Each number is 128 + 32 x the weight over its row's rms, rounded and kept within 0 to 255. Layers, rows and columns count from 0. The size above them is the row's rms in percent of the matrix's.

# layer 8 MLP down (transposed), 320x128, rms 0.0817, rows 280-296, columns 0-63
size [103  97 102  99  98  96  97 102  99  89 113  93  99 109  99  98 104]
[[162 223  99 133 136 151 175 199  92 137 113 106 126  67 106 158  96 135  95  83 137  96 159 111  93  88 123 211  92 142 114 139  83 137 150 130 109 135 117 132 151 134 109 113 105 167 124  78 115 110 129 110  82  71 157  63 123 129 125 172 155 116 113 108]
 [141 180 150 116  80 110  92 127 154 160 128  69  93 167  86 182 139  99 140 143 192 128  98 159 113  86 115 128 144 104 114 159  83  65 112 101 152 133 150  96 202 119 190 154 110 120 142  50 122 114 121 156 159 137 141 133 122 170 114 181 131 127 127 106]
 [137 198 139 152  94 130 133 103 107 103 103 137 149 125 138 118 218 142 150 115 116 113  70 154  40 162  87 121 122 131 147 114 103  91 165 130 168  93 167 101 149 125 119 208 128 155 158  63 203  89 129 109 148 140 139 165  97 114 134 135 145 130 144 116]
 [124 177 149  89 144 115 137 152 143 187 148  98 130  77 164  78 105 100 142 104 152 127  73 113  75  84 179 170 157 124 130 156 109 142 120 181 166 161 140  82 110  91  64  93 128 143 117 145 158  89  94 104 110 107 172 152  54 120 176 172 191  97 134 127]
 [107 138 106 106 142 144 152 120  77 103 140 169 140 126  79  96 105 150 199  99 134 121 108 153 139 149  60 207 150  83 107 125 139 136 143 195 179 184 127 146 150 139 114 167 173  77  82 142  99 165 130 126 160 150   0 161 156 129 177 131 135  79 103 119]
 [159 161 128 172  74 159 138 119 137 142 116  66 133  87  97 117 143  98 100 113 142 138  99  94 138 117  85 153 116 114 131 171  75 148 192 160 117 171 115 145 116  56 135 140 169 142 123  92  30 101 142 138 155  80 128 107 138  96 123 181  98  68  68 107]
 [160 134 119 113 102 112 156 144 124 145 156 111 141 149 125 134  73 151 119 119 104 163 103  76 137 119 181 110 107 107 154 112 193  96 124  96  85 110 166 122 145 127 135  92 114 140 118 149 115 106 193 124 148 152 157 123 104 118  66  18 201 133 139 138]
 [122 139 128  98 123 103  93 144 153 122 125 124  82  93 176 181 141 175 160 168 122 149 156  73  55 155 143 147 164  87 121 119  89 139 179  61 114 132 229 106 120 124 182 144 114 116 113 149 154  97  80 148  51 119 101 145 123 135  79  98 181  91 167 108]
 [141 137 118 181 146 141 181 149 139 146 141 106 105 219 139  99  80 165 163 112 156 119 151 170 138  83  77 119 142 142 103 135 119  54 150 151 136 155 148 163 101  81 129 146  98  76 107 165 116 115 120 149 131 125  94  68  58 101  82  80 154 118 146 198]
 [150 126 114 141 145 152 149 122 165  82 210 163  87 100  87 138 110 151  85 165 124 107 120 132 122 143 152 130 142  87  91 141 212  83 109 104 126 108 151  75 117 182 131 117  78  96 131  90 158 116 199 106 105 116 186  54 100 149 133  75  68 108 144 104]
 [153 124  96 189 111 176 102 130 159 129 107 141 137 135  98 163 104 146 149 197 133 183 147 114 122 124 174  56 118 128 153 116 215 147 143 168 146 145 157 124 175  93 138 140 154 117 128 160  84 150  98  96 143 127 161  93  90 139 117 110 122 115 168  69]
 [140 108 138 147 103 107 170 142 114  67 148 103  56  90  70 117  96  96 121 179  74 151 131 142 164 171 111 117 105 138 134 156  92 155 138 134 110 175 134 157 153 162  34 186 148 125 122  73 124 159 123 106 116 162 103 108 255 117  67 118 171 101  82 135]
 [ 59 143 169 142 102  97 150 137 109 138 129 109 152 116  58  71  66 163  75 133 126 142 143  80 114 152 100 111 126 110  73 197 163 156 138 111 159  78 133 106 157 100 138 116 151 128 123 154 117 179 200 157  93 120  92  87 127 180 113  53 177  82 115 163]
 [ 81 143 169 118 140 106 145 149 124 132 145 106 159  78 102 170  99  98  88 189 167 165  60 111 141  60 157 201 153 125 130 153 143 148 169 155 132 146  72 178 110 124 127 125 146 134 123 126 123  88 113  92  85 173 135 182 110 157 133  78 104 115 116 164]
 [135 116  80  98 108 124 125 128 113 129 116 169  96 130 118 129  94  99 158 187 112 165 133 163 171 144 148 139 132 115  96 131  95 116 170  78 112 112 178 158 130 115 184 152 110 139 137 116 147  83 117 158 146 126 120 156 180 119  57 153  81  89  48 118]
 [ 85 147 133 162  95 119 110  82 134 151 145 220 122 109  95 141 112  78 125 161 120 159  98  85  96 121 156 152 106 157 124 149 125 144 127 134 172 107  98 144 140 104 167 144 143  65  78 174  99 183  90 122 150 152 121 119  58  62 110 109 126  98 145 111]
 [131  78  83  99 168 158  91 151 135 162 159 139 154 164 148  67  95 145 137 175 159 141 180  83 127 102 164 113 137 174 157  80 100 190 143 142  93 155  76 116  81 135  91 150 113 108  59 158 130  93  60 167  79 154 135 100 111  96 118 149 173 129  90  84]]
# layer 8 MLP gate, 320x128, rms 0.0846, rows 281-296, columns 0-63
size [ 97  99  98 100  97 101 106 101  92 115  98 101 105  98  99 106]
[[133 100 117  67 148  62 141  83  94 183  93  90  74 144 157 184 147  70 162 121 138 179  74 182 109 107 112 165 140 178 121 100  97 179 138 131 127 147  47 153  75 161 116 152 115 124 128 127 111 127 129 189 140 145  78  81  99 115 149 128 154 174 149 123]
 [144 154  84 122  91 155 157 127  96 112 130 198  68 133 117 142 165 193 114 163  79 130 148 181 140 121 116 120 144 158 139 182 148  70  83 125  91 183  93 145 164 183  79 121 141 146 114  84 147  89 120 149 161 168 172 145 152 186 121 112  78 127 140 105]
 [ 97 111 137 129 112 151 138 156 112 185 112  82 101 106 151 146 144 107 100 116 171 156 104 143 126  63 140 171  77 130 112 116 152 134 150 131 121  95 140  90  55  93  98 104 107 118 147 165  99 157 138 167 212 143 150 153 135 128 143  78 146 132  74 160]
 [161 116  93 108 155 133 160 153 136  86  86 152 163 122 137 152 111 108 115 135  89 136  92 113 119 136 161 109 124 167 152 179 182  85 110  91 113 131 148 173  92 143  76 123 107 128 142 140 135 136 182 161 104 177 103 173 187 149 202  68 147 116 148 112]
 [127 171  72 121 113 125 121 108 154 147  83 117 126  80 220 104  57 158 140  87 110 141  93 102 174 137 120 135  93 174  83 110 138 152 136 124 185  98 124 107 105 138 123 175 114 116 113 113 168 101 132 151 147 155 188 150 137 152 154 126  83 145 151 155]
 [115 159 152 158 180 165 162  69  89  75 115  88 140 112 194 145 113 159 132 181 106 174  96 181  90 124 163 142 169 125 141  47 165  90 157 158 163 142 123 170  66 120 113  97 131 122 149 135  82 110  84 117 169 158  94 107 161 134 180 159 134  92  96 164]
 [ 87 174 161 124 125 105 161 139  82 127 100 136 112 143 130 103 133 138 125  88 124 179 106 169 157 131  66 155 192  61 122  98 109 161  98 173 101 125  84 133 108 115 142 170 119 149  70 105 115 202 181 143 178 133  88 128 208 101 104 156 116 137 100 118]
 [ 92 115 162  85 109 126 131  91  74 113 180 148 115 121 130 113  72  88 119 182 134 158 164 144 124  87 195 140 136 134 168  98 101 117 132 128 139 159  93 123  57 154 114  89 159 195 110  97 134 153 116 101 150 205 185 139 125 143 134 121 132 103 164 149]
 [177 126 182 141  99 153 132 120 122 140 106 136 129 144 179  86  73  81 124 115  66 118 101 164 159 105  84 155  99 159 168 124 144  97 122 110  92 153 105 184 111 135  88  82 100 139 165 167  84 124 151 108 124 133 128 105 167 134 176 131  93 127 136 138]
 [115 161 138 159 110  91 170 118 114 121 137 159 149 106 102 171 104 142 115 120 110 161  86 192 124  58 144 167 139 103 146 137 136 125 139 222 132  88 154 114 127 120 135 115  72 104 146 101 163 138 175 108 117 140 152 102 124 160 106 100 126 173 125 141]
 [164  81 177  69 167 122 135 104 163 155 164 110 134 156 108 109 120 133 158 172 162 127 108 116  53 125 132 134 175  83 111 117 132 108 183  88 146 132 158 155 119 101 124 121 103  69 164  62 137 188 121 117 157  97 127 151 113  88 181 164 140 105  79 150]
 [172 184  85 172  97 110 121 199 148 114 170  81 128 154 168 110 136 130 139 174 145  76 113 138 107 113 156 133 153 136 133  66 136 125  32 189  80  94 121 111  84 139 107  75 177 162 100  87 151 103 137 168  72 123 151 118 186 152 179 131  90 136 109 135]
 [145  89 158 164 122  74 123 109 161 131 137  98 111 157 156 156 100  65 191 132 101 169 110 116 106  82 119 165  98 144 129 132 154 189  94 115 113 132 141  42 105 118 102 154  99 171 117  87 135 151 163 176 137 160 155  98 150 130 137 136 160 147 142 180]
 [ 95 126 121 162 110 145 158 148 137  82 146 131  99 100 144  75 110 223 146 187 130 123 130 173 100 175 134  92  86 129 158 104 124 152 122 110  59 135  49 197  87 126 107 123 107  92 134 147 120 131 145 126  95 139  92 131 153 137 165 125 165  93 119  91]
 [187 110 100 123 153  83 137 206 104  87 105  99  97 140 130 118 133 172 180 126  94 111 168 126 117 128 167 118 148 164  87 118 142 132 114 153  94 103 154 142 173  78  83 145 141 158 168  87 100 139 167 150 114 148 119  93 128  93 128 109  75 144 119  89]
 [174 106 135  86 145 109 153 111 103 155 137 130 153 133 131 143 138  85 155 130 151 105 159 204 113 107 158 165 100  81  83 127 120 128 173 110 127  68  75 105  95 144 122 103  82  61  75  77 116 149 124 109 153 147 110 100 139 160 118 180 124 144 136 131]]
# layer 8 MLP up, 320x128, rms 0.0866, rows 281-296, columns 0-63
size [ 91 100  95  99  95 109 102 100  82 121  91  99 114 102  98 103]
[[106  68 126  42 123 143 160 121 130 158 161 135  75 177 133 163 130 164 138  67  92 144 127 146 177 146 111 168  90 136 123 107 103 120 163 112 105 165 102 114  73  85  89 161 124 146  91 128 148 115  74 161 187 131 126 105 157 124 152  91 173 131  97 118]
 [132 139 116 113 141 124 163 140 133  92 154 100 111 135  75 135 153 128  99 170  82 150 162 133 210 190 123 141  96 135 145 131 243 124 149  96 100 161 105 143 130 101 119 149 163 135  61 143 101 212  99 166 143 156 112 129 106 117 131  69  63 180 139  89]
 [127 106 104 105 111 122 155 116 127 144 145 214 134 181 116 194 107 166 157 108 119 117 175 142 165 149 144 130 154 120 207  74 109  83 145 117 160 132 174 122 119 142 117 114 124 165  95 146 106 118 102 182 175 106  64 100  75 148  97 118 144 238 179 131]
 [138 161 133  70 133 154 124 124 111 161 142 141 111 159 168 152 104 137 122  96  87 135 154 119 125  55 181 124 111 137 169 161  75 107 117 105 165 128  63 124  83 146 163  84 133 165 118 165 134 159 162 115 127 104 156  79  84 104 159 147 158 173 146 106]
 [135  97  71 178  79 125 151 126  71 194 109 153 180 123 103 127 106 117 168 139 160 147 132  70 180  92  85 153 121 127 135 109 157 138 176 133 189 153 143 102 120 122 121 113 125 109 129 134 109 135 162 156 151  98 120 136 119 134  83 126 100 185 181 116]
 [187 121  33 129  96 143 123 157 118 180 168 112 137 141  82 103 132 113 111 131 115 116 134  91 116 104 130 157  50 146 162 135  96  83 146 127 131  90  93 132 198 133  94 107 132 151 133  76 164 101 139 104 137 156 149  68 130 139  73 149 129 183 136 164]
 [119 146  94 192 141  52 109 100 125 108 123 141 114 152  87 151 109 103  63 102 127 103  83 183 136 146  94 132 149 135 115 128 139 132 109 102 137 168  87  91 111 150 112 171 147 116 179 104 135  58 137  93 123 161  99 161 158  86 175 136 146 116 126 104]
 [182 127 111  93  42 146 136 164  97 156 162 109 138 134 121 158 159 128 145 238 146 121 110 104 105 121 109 109  81 178 140 131 122 108 192  91 109 120 128 144  84 138 119 101 167 120 155  63  90 170 143 129 115 131 142 105 172 220 113 125 186 105 109 131]
 [106 120  50 173 143  90 143 184 140 102 135 152 137 138  69 168 161 179 116 125 134 176  88 108 130 138 174 144 157 141 131  71 170 116 189  73 166 125 135 112 148 105 118 174 159 110 113  88 200 151 101 171 105 119 134  67 129 138  78 117 107 169 157 119]
 [129 118 145 193 127  85 160 147  52 140 121 130 154 134  73 102 157 188  95 137 126 165  76 189 107 122 112 136 152 131 135 141 156 115 119 149 169  95 168 135 150 120 123 126  98 141 150  86 190 135 146 116 109 133 135 129  85 180 103 103 206 178 114 112]
 [124  91 175  75 106 148 153 171 195 128 148 149 105 113 114 113  73  95 110 115  83 127 144 134 159 135 142 144  95 178 107 118 130 115 129  67 155  95 113 130 191 206 137 107 147  67  90 136 140 168 110 133  63 127 173 106 168 171 116 128 129 137 136 158]
 [ 55  78 132  95 102 163 172 168 133 107 123 172 151 110 146  99 124 145 128 139 129 171 125  90 213 172 138  81 118 138 117 119 121 160 171 122  87  63 119 156 157 106 121 119 133 115  82 138 103  95 104 178  99 112 204 174 187 187 108 104 151  81 120  90]
 [171  83 118  85 119 152 133 176  85 154 105 174 194 137 157  54 102 116 122 117 111 111 109 115 125 149  94 142 103 138 155 149  86  75 138 111 154  96 209 136 131 100 140 121 150 120 131 115 130 157 105 122 205  42 163 125 104 130 135 115 134 142 106  78]
 [155 155 134  82 136  81  84 184 114  94 168 109 187 133 174 159  96 170 143 109  87 162  91 122 125 116 184 129 140 172 100 140 128 158 171 114 128 184 157 110  87 110 139  67 108 128 179 150 141 111 126 131 106  65  98 155  86  97 106 112 123 164 147 138]
 [113 200  87  87 138  90 114 106  69 128 122  97 146 165 140 145 115 154 131 126 131 110 134 126 119 152 163  81 139 105 146 165 168 161 132 176 138 144  85 169  74 135 167 160  89 148 172  73 176  98 139 128 127 135 126 118  96  79 163 129  39 129 146 114]
 [118 151 125 118  47 120  69 151 120 142 150  91 119  96 141 154 143 152  99 133 168 162 143  99  88 154 144 124 125 157  98 136 115  67  65 115 107 214 146 125 155 151 178  94  96 184 124 154  85 121 193 103 133 155 132 124 161 151 145  97 163  71 186 139]]